Weights of a small transformer language model.
Size: 2 heads of 64 (1 for keys and values), MLP 512 squared ReLU.
Architecture: LayerNorm before each block, rotary positions, untied embeddings, normalized queries and keys.
Training: a variant of Muon for these matrices, 95M tokens, 5778 steps.
Each number is 200 + 30 x the weight over its row's rms, rounded and kept within 0 to 999. Layers, rows and columns count from 0. The size before them is the row's rms in percent of the matrix's.

# o: layer 2 attention output (transposed), 128x128, rms 0.0604, rows 30-47,94-111, columns 0-127
# v: layer 2 attention value, 64x128, rms 0.0484, rows 31-48, columns 0-127
o30,110,243,174,175,149,183,215,187,196,211,190,234,174,214,144,206,248,173,236,241,222,154,265,213,235,191,227,209,154,160,271,161,192,191,176,213,157,211,241,218,160,241,222,231,195,215,199,190,249,158,163,161,167,195,191,220,161,222,199,175,215,209,171,168,167,149,168,195,183,189,208,265,224,182,188,224,202,202,205,255,208,252,223,202,306,171,196,179,188,177,144,203,181,210,222,193,231,172,196,188,215,212,162,205,225,214,192,195,201,219,232,186,214,179,189,150,203,188,218,167,162,191,185,210,186,249,139,174,200
o94,099,163,204,207,251,184,178,207,168,207,205,162,199,193,238,197,176,200,223,196,161,203,145,224,204,183,166,202,241,276,151,246,220,201,206,178,151,170,192,195,247,193,175,186,223,228,176,224,204,218,176,240,199,133,229,232,229,228,207,232,217,185,189,235,257,199,183,198,197,176,273,114,190,272,228,183,193,249,168,155,194,161,181,189,132,223,241,204,203,198,206,158,160,190,184,193,182,225,208,218,218,156,180,173,203,217,162,194,192,182,110,199,180,187,214,240,190,194,193,172,223,190,222,211,217,198,204,173,166
v31,103,174,264,160,204,215,239,209,192,255,171,182,223,183,216,199,188,120,177,223,139,202,193,198,219,241,230,238,225,116,243,229,198,210,211,233,194,211,216,233,189,220,199,240,168,181,174,207,118,223,162,190,170,202,227,230,191,212,163,231,226,225,165,190,137,174,160,167,219,228,200,228,213,204,221,213,144,193,197,176,181,135,227,234,216,249,225,140,232,187,180,234,234,209,158,172,226,190,195,223,177,164,232,202,208,228,234,166,220,240,177,172,186,203,189,165,174,191,204,168,219,157,213,202,185,226,191,171,193
o31,105,192,214,182,209,234,203,189,167,224,208,198,141,191,223,185,204,213,186,179,168,254,190,175,204,180,237,165,205,184,184,191,226,233,203,177,175,184,254,170,202,161,181,220,199,183,233,198,239,156,223,202,203,131,219,232,223,182,227,247,170,250,239,242,279,219,232,233,151,208,183,219,146,204,216,168,216,199,160,166,184,210,184,200,228,176,144,219,226,219,228,214,220,166,191,160,182,220,200,151,269,182,203,181,267,203,248,177,132,166,226,227,208,216,226,216,194,181,160,245,210,190,155,158,171,169,209,236,236
o95,102,158,199,224,247,189,188,224,234,196,218,209,185,218,200,197,202,248,224,226,200,185,155,196,231,224,198,223,194,239,197,197,208,177,190,152,227,198,165,131,184,221,256,254,220,239,156,186,220,167,213,218,196,251,191,200,135,171,180,196,235,166,241,175,170,211,175,138,240,229,208,207,213,183,239,228,168,151,227,219,204,178,214,172,216,172,230,223,226,152,210,212,199,199,197,245,182,233,190,212,174,246,203,178,174,236,167,230,210,231,232,166,145,194,171,123,189,166,278,153,184,221,201,237,245,213,226,159,194
v32,097,169,247,236,159,261,180,207,199,222,217,220,232,221,187,173,146,265,263,217,249,179,218,141,216,183,209,270,248,171,206,216,167,197,224,162,183,252,194,148,178,174,168,192,206,200,207,189,215,228,208,196,216,205,190,209,211,266,204,164,241,181,185,199,197,204,179,185,269,212,237,180,178,231,159,183,194,196,221,186,158,152,183,190,204,155,218,219,186,198,158,205,167,151,175,224,212,265,172,179,204,242,212,187,207,220,193,201,215,218,198,162,151,221,225,207,178,184,216,179,252,133,194,158,162,179,242,188,194
o32,097,216,189,206,257,245,184,227,189,189,173,168,225,188,178,236,250,241,199,218,261,208,163,215,164,147,200,161,243,182,192,173,168,231,169,223,194,188,176,225,225,148,182,228,218,198,246,126,208,191,197,162,162,241,227,153,227,199,197,188,210,211,219,180,255,242,197,157,174,237,172,217,191,187,224,245,187,157,230,207,212,202,202,159,200,210,157,141,241,207,178,234,229,195,201,193,200,183,254,230,214,174,166,263,207,196,197,203,186,201,231,236,162,207,253,177,209,206,239,264,162,189,171,261,187,243,213,196,191
o96,097,209,247,169,174,214,162,220,198,215,183,207,149,236,245,204,154,157,186,253,166,208,219,239,282,289,174,196,185,260,190,176,219,199,218,194,175,199,236,165,164,240,210,194,188,214,179,268,234,242,169,237,220,144,213,230,146,192,174,204,215,214,169,231,197,158,185,212,171,147,168,193,242,214,224,211,166,213,219,170,191,274,211,164,211,186,233,224,220,162,235,218,198,189,171,176,192,226,194,202,215,185,216,149,192,173,197,236,217,178,172,204,219,207,197,164,197,192,155,169,189,245,221,207,230,181,186,227,233
v33,100,250,230,136,194,237,228,206,121,184,245,207,208,195,147,240,234,194,158,256,191,187,222,224,195,227,169,200,178,209,223,221,218,224,208,189,193,205,202,256,152,135,174,199,169,185,206,239,141,229,205,217,208,213,240,143,213,174,226,163,183,187,245,238,208,239,223,230,201,206,226,184,199,199,215,206,247,210,180,231,183,207,262,216,228,186,184,181,197,190,151,195,196,193,187,152,210,191,205,185,186,193,204,183,260,194,244,218,160,158,233,174,179,179,202,177,204,178,119,154,200,130,189,230,173,193,155,191,224
o33,115,169,141,179,215,189,162,185,187,195,232,206,210,229,197,136,230,218,185,191,169,191,210,161,170,210,192,214,201,223,214,156,223,239,213,173,236,205,232,170,191,201,212,225,260,188,153,192,211,157,216,220,271,188,129,234,170,192,140,192,177,219,203,216,144,206,204,209,251,275,211,210,147,140,219,192,173,212,202,211,203,209,179,194,172,247,183,183,202,189,200,220,152,203,177,255,203,173,197,184,237,199,271,204,239,168,206,230,201,206,200,235,190,192,173,139,182,243,196,229,125,180,207,204,145,228,212,174,183
o97,090,155,207,233,194,192,209,145,241,201,184,196,210,201,189,226,224,201,232,230,256,235,204,208,202,212,183,247,200,202,158,229,144,168,178,219,201,215,213,235,220,117,137,223,174,211,184,203,147,184,221,220,133,222,156,180,153,217,187,215,224,210,216,178,171,194,159,198,161,137,201,169,216,228,231,193,169,194,164,239,208,154,166,201,221,170,218,199,199,205,187,215,271,204,153,176,205,274,215,212,171,196,155,163,178,205,203,204,216,141,152,224,224,168,234,224,211,217,215,188,235,221,180,248,243,168,184,205,240
v34,094,257,208,222,156,210,205,180,236,176,161,193,199,222,197,253,200,117,178,192,180,153,167,199,152,191,189,246,240,178,186,201,196,212,184,192,254,205,174,192,167,171,185,224,203,176,167,176,218,247,175,166,224,226,194,221,208,150,232,188,263,189,189,252,196,239,213,202,200,210,147,184,177,157,164,207,206,227,215,259,149,255,152,167,200,230,173,211,195,175,262,189,257,188,172,218,186,260,231,133,178,194,247,183,234,206,195,157,205,173,219,209,180,199,147,192,181,194,217,232,194,231,217,222,221,237,203,193,181
o34,112,152,206,237,201,243,217,218,217,197,180,236,186,266,170,214,282,190,166,226,186,214,203,213,164,218,221,188,178,203,235,185,219,174,239,202,198,216,169,195,261,245,204,175,189,223,170,237,229,152,201,224,181,218,253,229,163,214,165,207,196,199,221,184,192,183,197,197,169,190,236,214,125,245,212,219,149,113,201,248,211,235,235,197,240,207,185,221,205,220,188,217,206,175,227,207,193,197,162,239,195,187,180,248,220,196,200,163,199,194,177,156,176,144,155,241,197,179,191,217,182,240,150,189,222,136,204,197,272
o98,090,216,224,159,212,167,209,199,236,183,168,178,210,155,170,185,180,192,183,194,182,205,242,176,197,178,147,195,201,162,180,201,218,244,216,196,188,210,196,251,211,198,222,246,237,182,236,185,227,190,178,223,207,184,229,231,240,156,254,175,158,188,171,253,192,226,180,150,222,212,182,235,198,153,146,236,247,222,231,172,217,221,173,193,213,220,219,219,230,217,223,235,238,198,156,207,248,232,196,130,190,196,209,178,172,244,228,191,182,226,236,246,260,257,235,223,220,159,219,205,173,187,291,153,178,208,170,166,179
v35,099,238,227,222,187,186,204,154,196,197,162,176,243,250,154,162,195,150,189,225,165,226,224,182,195,222,213,167,237,181,195,204,235,242,213,172,198,232,212,156,159,198,232,202,235,200,220,210,140,223,202,167,179,211,144,213,165,164,244,212,235,158,193,158,181,225,211,223,243,173,180,152,205,195,191,192,249,199,209,183,176,193,225,158,239,214,167,233,223,264,150,217,197,270,229,199,203,126,197,228,208,203,172,164,270,218,209,204,183,195,226,198,206,252,240,185,235,212,239,173,175,177,215,178,259,179,177,217,235
o35,103,212,226,180,168,168,181,203,190,153,149,209,213,170,177,223,243,210,221,179,231,218,236,210,217,202,203,224,193,217,192,250,143,173,173,245,237,179,182,216,229,229,214,247,216,175,213,169,170,211,202,255,206,206,201,257,177,194,213,189,203,261,219,138,183,209,211,222,163,188,205,215,243,202,215,147,197,215,180,258,208,236,205,240,187,236,255,277,200,199,159,169,179,152,196,174,186,195,180,190,191,203,220,239,251,200,166,250,191,170,196,259,161,188,173,168,145,155,145,180,193,175,176,177,165,232,236,160,221
o99,092,194,191,196,199,220,196,151,188,186,202,189,200,198,222,216,173,185,222,173,192,211,198,156,238,162,184,155,173,212,203,159,197,170,227,221,144,210,227,176,153,166,142,190,207,173,188,253,234,185,189,202,203,225,190,207,214,171,209,247,187,211,182,255,140,211,194,200,250,199,238,203,187,204,173,226,203,233,199,181,281,172,199,212,241,246,212,149,239,199,181,222,231,244,215,221,217,286,150,196,232,193,180,144,183,203,214,173,170,152,159,220,252,211,197,257,174,238,212,130,210,226,229,235,220,205,258,198,175
v36,095,247,181,213,230,196,185,238,223,211,155,162,187,165,187,207,167,172,184,193,224,180,194,207,191,186,246,238,128,214,199,214,156,233,255,190,222,206,152,242,224,248,163,201,228,153,262,152,183,208,188,190,191,162,225,162,230,237,210,198,193,100,222,142,247,175,160,220,257,150,231,212,176,190,213,202,191,169,199,214,219,191,183,198,183,211,185,212,222,199,181,164,197,198,204,188,216,190,178,150,206,246,242,239,262,213,153,175,200,219,198,219,249,201,225,211,196,164,176,231,172,198,195,212,157,161,234,229,178
o36,104,184,143,127,178,208,192,168,203,131,209,195,246,221,205,167,222,131,247,206,185,155,174,187,168,237,164,148,243,186,175,258,198,223,150,256,235,221,164,143,220,168,199,215,170,209,210,192,173,160,232,223,196,184,234,218,180,219,191,191,191,260,166,218,183,233,171,203,193,186,240,161,235,205,223,188,178,213,206,157,141,166,231,209,247,210,158,204,211,193,210,249,181,244,211,246,214,172,226,206,204,188,203,186,205,197,188,247,198,152,213,175,222,247,231,196,185,196,156,187,220,191,173,240,196,202,171,242,191
o100,095,212,275,250,257,135,278,201,163,209,252,172,150,183,193,203,180,279,192,209,161,223,216,242,214,182,253,228,176,224,202,218,171,201,224,169,202,207,163,170,194,240,247,221,218,228,222,225,177,222,131,180,225,193,208,229,232,166,238,177,213,140,215,207,220,195,187,190,189,208,175,254,181,193,148,205,199,185,241,213,218,215,238,224,181,156,253,222,189,218,193,186,242,229,190,167,167,225,178,213,183,224,187,223,181,213,186,145,218,216,202,210,158,142,160,221,185,183,210,208,207,220,203,184,221,235,214,181,176
v37,103,185,199,219,193,177,215,178,160,168,190,196,247,159,136,219,232,226,220,201,162,210,241,210,150,225,236,200,171,144,161,167,185,184,168,215,183,181,244,191,201,245,286,255,207,208,171,216,251,247,190,242,178,233,254,197,205,231,199,188,166,165,226,233,200,125,168,227,202,212,178,175,240,212,200,162,214,201,209,219,145,180,221,195,182,265,198,200,145,180,147,236,195,202,223,195,197,181,250,201,187,187,170,260,189,182,230,142,172,203,208,217,171,223,228,208,211,208,225,217,215,226,231,176,206,212,209,155,177
o37,102,230,228,151,222,132,208,175,215,185,201,209,208,157,207,212,183,242,200,258,214,176,155,211,228,173,177,213,194,237,204,240,181,196,243,168,202,225,211,226,193,236,178,222,146,219,197,180,187,217,148,207,215,229,201,247,149,208,176,215,206,249,218,182,220,144,221,224,213,172,192,202,244,244,221,193,200,163,239,186,169,212,192,194,196,217,140,222,190,231,259,186,143,200,218,185,173,261,204,151,149,157,181,154,208,241,192,165,210,266,223,253,176,231,196,202,246,206,194,205,126,193,185,175,161,213,227,225,187
o101,090,163,236,194,229,211,180,206,227,176,183,162,151,210,203,216,187,199,242,184,215,206,246,182,207,240,208,245,156,205,206,184,241,172,174,219,180,171,202,178,180,182,250,228,197,199,205,245,183,139,250,153,215,207,203,151,203,174,175,163,163,151,221,210,225,274,207,197,187,243,172,271,185,155,219,183,148,212,191,192,266,175,202,239,212,154,221,226,201,217,178,160,221,161,193,204,214,158,203,201,268,224,168,240,233,219,181,240,227,177,201,204,204,183,166,215,169,216,153,190,220,151,181,199,216,170,232,239,262
v38,099,185,202,197,194,212,262,178,161,198,226,197,260,163,175,219,200,180,246,212,189,188,194,152,193,230,172,172,226,188,180,245,203,226,261,169,166,181,195,231,218,182,209,195,201,187,252,178,192,228,204,185,165,239,180,198,174,176,173,246,188,191,216,192,201,155,216,205,153,239,157,237,239,222,210,171,259,179,177,196,193,203,214,199,227,196,215,215,224,142,184,182,168,149,212,254,187,177,127,181,211,271,255,178,158,190,149,228,188,214,191,165,195,279,260,193,155,223,247,234,189,216,190,184,180,185,221,235,191
o38,106,239,170,156,207,216,208,192,236,219,179,203,174,201,184,211,193,196,165,200,264,133,158,198,193,210,208,244,153,216,196,215,143,237,193,221,188,213,220,144,169,246,189,246,139,174,179,214,216,157,208,187,234,234,209,181,176,228,235,190,173,246,225,157,223,227,192,147,219,191,240,173,236,214,177,197,181,223,141,194,208,193,221,196,188,216,185,247,187,233,188,172,253,186,202,194,217,181,191,143,244,197,182,215,161,212,223,186,207,193,163,254,192,165,210,232,230,285,131,205,166,217,223,190,156,248,197,167,181
o102,091,127,205,192,151,178,205,211,163,228,260,186,205,194,185,207,216,203,199,194,126,236,184,222,222,253,159,150,176,223,234,171,248,201,235,201,216,193,202,192,216,202,206,184,193,231,244,170,202,245,209,187,230,183,163,248,290,226,190,241,206,159,192,235,222,156,206,206,233,178,137,220,195,130,227,184,187,208,248,163,198,231,174,230,221,157,210,176,229,154,182,226,164,183,183,222,243,196,215,233,199,207,184,210,176,153,194,246,186,169,214,197,225,220,120,180,210,179,235,218,207,182,174,241,197,209,199,218,197
v39,104,197,176,205,215,187,214,146,181,215,182,173,198,198,132,207,208,160,217,168,227,239,174,158,225,200,194,233,232,202,247,158,253,205,197,245,203,207,222,226,129,215,184,234,176,226,145,259,239,178,238,153,199,200,205,151,248,217,204,170,228,215,228,141,199,207,153,243,182,196,210,211,194,227,185,219,222,199,201,191,246,230,181,175,144,225,201,236,219,232,202,256,211,160,211,223,227,215,168,196,163,216,166,222,195,158,132,189,273,179,175,207,205,206,201,172,156,205,225,201,169,192,143,204,211,189,233,149,222
o39,104,260,217,217,204,151,277,168,190,156,239,173,201,212,159,217,173,244,242,176,199,193,231,152,170,202,206,196,199,217,206,244,152,197,238,154,172,214,127,214,173,191,212,215,158,206,165,191,179,227,213,169,184,198,173,182,179,280,216,200,175,164,232,275,238,223,173,209,233,207,219,196,247,229,223,179,161,236,217,275,231,148,216,181,198,235,240,187,235,170,162,188,197,220,197,228,197,213,201,175,142,217,170,199,180,206,225,191,193,197,192,173,164,211,211,237,169,235,203,217,171,190,196,234,191,162,175,216,233
o103,103,183,166,168,202,235,126,215,179,234,224,228,207,176,207,167,217,214,159,236,186,200,210,188,260,196,228,202,165,180,241,185,243,257,158,237,254,179,193,204,217,218,199,221,238,204,217,201,213,152,151,260,216,181,193,197,172,124,197,195,223,236,169,158,194,209,212,172,187,233,155,196,147,126,172,227,179,244,154,128,184,180,200,216,220,180,180,188,195,202,244,187,178,189,174,197,211,249,240,240,230,173,207,225,199,224,204,174,204,210,213,220,184,176,220,154,186,178,209,181,273,205,206,196,251,203,167,220,165
v40,092,207,234,204,189,228,177,229,228,193,229,209,199,217,203,176,217,204,218,215,194,122,205,233,190,237,263,235,215,208,176,195,191,212,243,191,199,150,235,242,156,216,183,207,212,173,197,213,154,137,189,268,159,221,229,199,190,156,158,150,170,202,214,227,211,247,182,213,208,196,142,155,225,194,227,192,229,166,205,177,225,186,171,169,171,195,175,151,191,196,166,202,221,202,197,211,217,221,249,228,169,249,131,190,223,208,238,207,192,181,227,186,168,220,180,179,174,231,169,198,114,284,187,244,218,158,197,216,183
o40,092,151,196,201,248,154,224,187,197,190,236,217,203,207,170,201,234,156,211,272,178,243,223,204,213,167,125,163,185,181,200,159,234,150,198,138,223,193,187,172,189,244,216,201,155,228,167,194,233,224,200,169,177,173,204,231,214,203,169,210,184,212,264,196,176,178,214,197,209,182,252,187,186,181,224,217,182,234,198,149,217,193,211,173,226,221,190,191,218,238,171,163,169,176,215,143,145,180,217,181,238,228,226,150,174,181,184,170,195,228,218,238,247,192,279,194,190,266,213,204,244,204,227,214,191,151,251,189,182
o104,087,225,175,196,198,210,210,147,206,165,155,176,197,209,190,243,183,236,178,173,149,212,228,226,227,213,229,183,153,225,167,182,177,198,238,248,187,196,218,196,203,181,152,224,231,128,200,143,156,234,203,210,223,212,174,232,185,184,211,145,233,231,149,177,147,263,174,207,201,244,202,193,250,145,195,197,203,207,222,220,173,208,222,231,211,227,243,183,162,189,210,213,239,231,201,230,201,252,186,226,206,207,165,221,178,216,222,212,240,228,223,153,259,212,155,235,208,178,140,165,201,173,176,162,192,258,185,213,147
v41,109,187,189,223,253,183,191,248,160,159,183,176,200,266,247,201,169,189,164,194,269,183,202,204,251,210,247,167,239,180,193,179,161,220,172,182,186,167,215,211,214,180,173,117,163,212,235,229,154,240,204,180,188,230,220,179,243,205,219,243,236,252,157,224,220,210,180,237,213,226,161,202,161,231,210,209,178,182,165,222,210,154,166,192,137,186,213,249,166,211,229,246,173,210,227,250,186,191,245,183,211,244,172,211,209,157,198,187,147,184,174,159,211,185,203,216,244,202,203,236,209,194,170,216,240,218,224,203,201
o41,111,224,208,202,230,226,219,243,211,198,194,131,168,158,202,198,153,219,224,226,180,123,245,194,206,217,228,171,218,231,195,229,185,190,206,196,236,228,202,271,187,191,220,218,234,192,207,155,200,190,180,180,155,194,204,192,188,125,242,189,209,195,196,207,116,207,204,162,198,181,251,119,192,173,183,199,208,179,159,247,224,218,178,192,237,223,223,126,207,213,250,201,243,221,200,195,223,172,197,213,173,199,157,213,190,226,185,176,186,243,210,192,229,193,233,268,239,194,227,232,219,217,151,190,202,164,161,216,156
o105,101,234,167,210,154,173,220,170,208,167,183,245,204,229,250,188,170,199,219,175,189,278,172,220,175,130,207,258,166,201,184,174,269,213,171,221,228,198,201,135,205,176,210,208,137,223,225,207,185,195,255,234,239,178,177,220,196,206,177,152,188,190,254,157,252,218,178,241,188,207,188,239,171,207,209,228,196,238,237,170,158,231,184,207,183,181,184,229,172,135,181,223,209,160,219,214,151,255,185,193,197,209,230,222,219,237,226,151,204,161,234,227,203,219,206,195,177,209,193,163,187,216,262,184,186,207,213,184,223
v42,098,211,222,244,169,181,258,206,183,203,251,181,217,179,122,232,134,206,205,175,230,194,205,202,250,213,216,188,153,203,202,221,218,252,208,210,205,211,183,204,239,224,233,243,194,135,239,189,225,126,166,167,123,234,288,167,184,177,199,169,182,196,214,192,153,223,227,129,153,210,151,225,191,231,208,183,255,219,226,193,205,216,202,174,216,213,247,188,195,175,238,210,223,252,163,171,184,172,186,185,203,228,199,178,209,210,197,173,218,192,167,217,206,215,182,220,219,236,164,207,198,197,215,211,177,163,198,162,194
o42,095,217,172,190,219,192,211,247,255,220,190,241,217,233,205,163,228,219,205,197,235,164,175,204,205,190,221,230,219,168,179,211,166,181,195,236,177,139,233,202,171,186,143,200,114,175,182,219,197,180,213,203,229,210,170,203,211,188,139,204,197,238,210,214,161,204,230,255,223,221,195,153,167,182,226,222,196,206,179,195,166,200,236,157,205,140,229,246,202,233,302,172,253,168,233,269,215,162,209,189,201,202,203,196,166,244,184,187,180,169,245,186,202,171,199,169,193,235,234,154,223,247,220,197,212,235,234,205,219
o106,098,213,202,148,182,220,178,209,213,204,210,191,225,151,205,253,211,183,255,208,96,196,272,177,174,216,197,166,199,241,194,167,209,237,255,191,214,205,181,200,227,173,244,168,262,166,194,211,208,175,173,207,190,166,198,201,166,202,157,170,219,236,182,230,225,211,241,170,210,205,244,259,225,166,219,182,214,217,198,220,188,209,205,293,189,225,178,207,197,154,123,189,163,214,195,174,197,210,192,149,248,224,211,236,220,160,207,199,190,236,218,185,166,216,190,187,155,194,188,217,167,164,185,213,216,143,165,195,183
v43,102,196,215,175,142,191,203,204,185,216,186,201,248,255,166,176,178,191,221,207,217,207,203,228,185,157,229,184,198,199,175,237,153,232,211,194,165,192,186,164,221,161,176,204,199,202,204,208,164,177,239,167,222,184,181,225,189,175,238,232,150,225,241,240,226,158,191,270,170,193,205,196,226,185,249,141,215,253,250,167,149,155,157,236,163,148,183,246,252,156,229,228,221,243,194,164,233,233,280,192,176,160,185,208,212,198,185,199,208,146,213,236,239,221,191,203,199,155,145,194,206,223,173,205,201,204,185,203,174
o43,104,142,170,216,212,180,163,188,201,216,194,227,162,187,190,204,228,162,177,225,157,151,208,259,223,204,196,211,180,227,239,195,208,176,216,203,235,216,188,213,245,157,162,254,207,216,201,157,185,189,201,250,165,168,201,163,171,191,176,247,234,182,249,173,173,247,188,155,262,200,165,169,220,226,183,181,167,201,202,174,141,181,139,211,198,204,219,159,200,232,181,173,214,161,239,188,187,231,247,203,195,268,174,214,197,256,232,228,198,202,246,189,202,230,142,229,224,159,220,203,190,150,142,238,165,176,215,205,184
o107,096,211,196,203,167,193,206,260,244,199,176,176,222,204,170,203,228,184,253,189,225,221,188,147,175,196,203,199,218,228,168,193,125,179,202,193,174,181,224,230,223,245,209,211,220,170,216,238,230,219,197,182,218,211,166,198,225,192,175,180,263,202,161,216,171,180,192,207,175,249,221,218,189,210,236,226,214,185,150,303,214,218,200,185,233,208,177,256,191,155,158,171,204,229,157,190,251,134,215,205,184,148,195,189,242,200,191,191,192,144,183,190,239,137,227,223,198,235,169,198,180,296,178,198,200,207,216,214,225
v44,097,210,192,138,187,202,193,171,187,205,166,180,227,224,187,147,165,216,192,254,197,238,209,181,140,204,163,247,207,228,160,171,195,183,174,278,212,224,247,202,207,176,182,163,212,203,179,177,243,215,242,211,213,218,199,255,134,247,163,186,189,198,177,206,237,232,213,180,143,202,242,186,193,215,150,153,204,245,181,209,233,220,181,252,220,191,180,203,157,233,183,202,266,191,222,168,181,191,248,162,203,223,168,241,181,210,216,184,177,189,177,141,222,220,232,170,264,217,218,161,210,184,203,184,227,221,250,229,188
o44,110,221,199,169,173,229,198,136,185,232,220,177,242,175,183,210,195,219,206,189,237,201,195,201,189,180,244,232,232,219,283,228,210,236,155,156,200,199,198,211,190,232,133,225,221,217,199,218,186,260,134,195,212,176,166,175,191,190,216,201,232,217,172,183,202,177,229,201,223,208,150,214,214,183,197,209,151,200,203,174,183,170,173,181,208,225,152,196,245,222,143,185,165,208,236,172,280,199,216,193,216,210,184,231,209,175,207,247,220,272,169,259,190,177,159,132,257,231,201,218,208,229,204,194,189,133,186,232,187
o108,089,203,225,232,251,152,193,244,193,151,204,177,215,198,221,207,224,193,203,179,211,213,219,153,237,168,144,143,182,159,170,196,189,198,242,252,211,179,242,172,231,201,269,161,141,198,215,187,192,188,184,195,185,204,226,177,210,232,228,183,119,209,262,199,193,246,217,202,201,150,187,176,158,219,231,212,211,221,202,193,268,235,220,208,152,235,237,208,151,187,236,180,192,158,183,189,222,217,185,229,156,184,190,168,157,251,228,205,195,200,186,228,228,216,232,205,137,153,226,135,207,208,221,184,184,215,223,192,195
v45,102,188,229,222,149,183,238,139,212,232,213,192,186,217,230,244,240,215,191,157,214,175,220,218,206,182,164,205,184,186,200,143,161,186,210,182,199,253,226,241,187,180,173,175,264,228,217,201,213,150,166,168,223,158,188,238,195,248,242,164,183,170,172,239,272,158,189,208,248,199,180,186,183,191,207,223,156,224,132,196,228,216,225,216,168,223,169,157,204,200,176,194,199,236,208,230,228,155,195,171,244,164,240,178,198,221,236,191,205,142,170,215,147,221,175,182,195,185,187,262,202,249,254,193,183,216,227,217,219
o45,115,135,176,219,188,207,140,209,194,225,181,201,195,190,185,180,202,184,217,167,243,240,189,194,150,262,192,207,219,256,214,242,210,161,178,177,223,216,181,171,215,186,241,189,215,222,198,282,165,276,214,246,197,196,199,190,190,231,173,244,183,232,260,202,174,210,210,184,200,181,221,223,201,245,215,184,184,160,265,170,207,202,218,195,203,207,191,122,188,199,199,170,164,201,223,197,172,229,215,229,179,164,203,180,172,134,170,148,164,227,207,230,210,235,207,209,258,142,196,128,207,217,221,192,222,214,163,225,182
o109,098,205,186,187,272,254,232,208,163,204,232,160,183,193,180,223,174,231,189,216,198,172,166,213,194,169,204,196,206,144,215,174,152,221,183,204,209,209,162,225,181,254,164,249,172,192,189,151,200,135,202,213,159,216,207,197,178,179,246,196,236,162,180,190,209,209,188,220,214,145,189,220,263,190,172,184,249,197,201,227,196,195,159,234,179,199,205,267,239,203,184,260,199,199,171,242,200,185,192,171,184,231,208,186,184,201,193,180,274,176,233,178,142,213,210,164,161,237,198,215,199,129,162,217,222,141,215,196,265
v46,102,278,133,209,184,176,177,153,271,196,191,225,225,230,191,206,196,186,255,209,216,222,246,177,216,214,190,175,168,175,148,225,246,227,196,230,157,189,264,232,180,206,213,193,198,195,196,179,184,227,147,215,205,199,143,153,147,227,183,234,169,236,218,219,161,196,208,211,200,214,198,223,194,186,198,249,166,226,200,173,209,205,232,205,207,264,166,254,208,188,212,248,262,196,159,168,182,243,190,181,191,192,196,193,175,202,187,275,177,186,199,164,159,160,216,196,207,182,169,200,185,195,221,177,203,164,248,174,143
o46,103,225,209,163,176,229,233,246,171,192,154,154,176,165,233,153,256,229,222,184,181,201,202,236,199,224,172,259,203,192,195,178,160,180,163,208,200,205,225,190,205,265,172,262,197,222,180,235,199,179,203,197,160,235,210,201,228,145,248,231,191,196,240,171,233,230,210,217,179,228,164,175,193,193,186,170,147,250,225,203,199,195,189,184,212,176,165,218,207,271,197,155,158,153,263,200,186,156,219,156,173,180,224,162,163,213,215,179,173,198,239,185,202,227,129,204,192,251,177,176,209,221,204,224,172,189,163,159,227
o110,096,146,223,229,242,178,143,176,243,207,189,219,213,185,202,246,173,182,190,210,188,153,197,189,195,190,176,201,275,197,209,226,270,235,208,161,232,208,219,219,183,120,222,217,205,198,171,191,203,182,187,151,181,149,231,169,161,242,217,219,179,232,218,182,143,197,180,198,201,244,195,193,221,249,176,191,255,169,194,186,210,174,231,192,173,242,180,212,192,149,168,205,217,222,167,179,208,196,155,222,219,136,165,237,215,255,230,167,245,228,193,209,229,224,264,224,247,180,232,196,198,154,194,191,209,231,196,248,200
v47,092,230,166,246,228,203,196,196,230,222,214,233,205,172,200,197,262,205,236,181,265,179,186,178,160,195,149,203,189,184,220,209,191,252,198,133,200,241,218,202,161,243,217,195,164,165,194,210,175,207,170,204,176,178,224,198,148,155,203,247,197,161,231,205,248,209,183,181,192,215,240,202,203,234,198,181,183,203,206,174,202,206,172,120,171,152,183,254,156,193,187,193,204,225,239,128,124,171,219,192,219,230,229,205,225,193,266,211,134,157,192,220,173,207,241,203,201,217,223,197,241,206,229,238,166,219,180,243,192
o47,102,202,192,207,202,225,173,193,178,198,210,248,253,203,230,270,177,238,208,273,213,174,207,219,189,193,197,214,228,203,157,175,163,201,206,244,230,165,229,159,263,218,198,159,189,219,211,233,205,158,196,215,141,195,179,177,173,244,151,177,223,240,168,182,176,246,229,219,201,215,196,185,157,187,123,246,195,206,212,264,179,202,244,172,206,227,230,197,281,172,198,222,157,177,253,167,185,238,169,252,226,234,235,192,200,216,170,201,181,228,170,220,211,213,183,195,173,203,205,142,173,164,231,189,200,175,199,211,183
o111,101,185,181,192,205,167,223,165,217,164,184,174,143,156,204,133,227,189,221,185,159,248,175,215,225,225,223,184,157,231,176,220,265,176,192,204,170,178,172,232,170,139,184,226,208,202,227,223,198,157,192,175,253,163,199,190,260,157,189,255,175,180,230,232,229,185,173,208,174,220,162,193,264,206,263,171,261,191,205,176,175,199,197,228,147,208,195,181,159,220,218,207,209,206,162,222,195,129,240,188,185,214,222,216,211,146,199,189,270,182,226,218,211,214,181,213,219,206,220,202,217,187,194,186,229,256,238,164,222
v48,101,117,178,209,224,191,160,256,201,219,188,224,231,204,244,199,181,191,173,225,200,132,124,206,212,189,205,227,140,157,218,180,221,174,194,183,179,238,220,262,149,217,239,196,202,206,202,236,183,219,198,170,193,282,242,205,187,151,198,217,263,219,258,241,175,181,207,213,153,209,190,157,160,207,206,163,211,176,252,198,207,174,231,178,193,240,217,201,191,172,209,214,187,215,171,183,191,212,168,201,209,209,210,195,201,202,250,193,241,210,177,239,178,196,226,216,244,185,239,178,123,193,238,212,223,155,181,198,180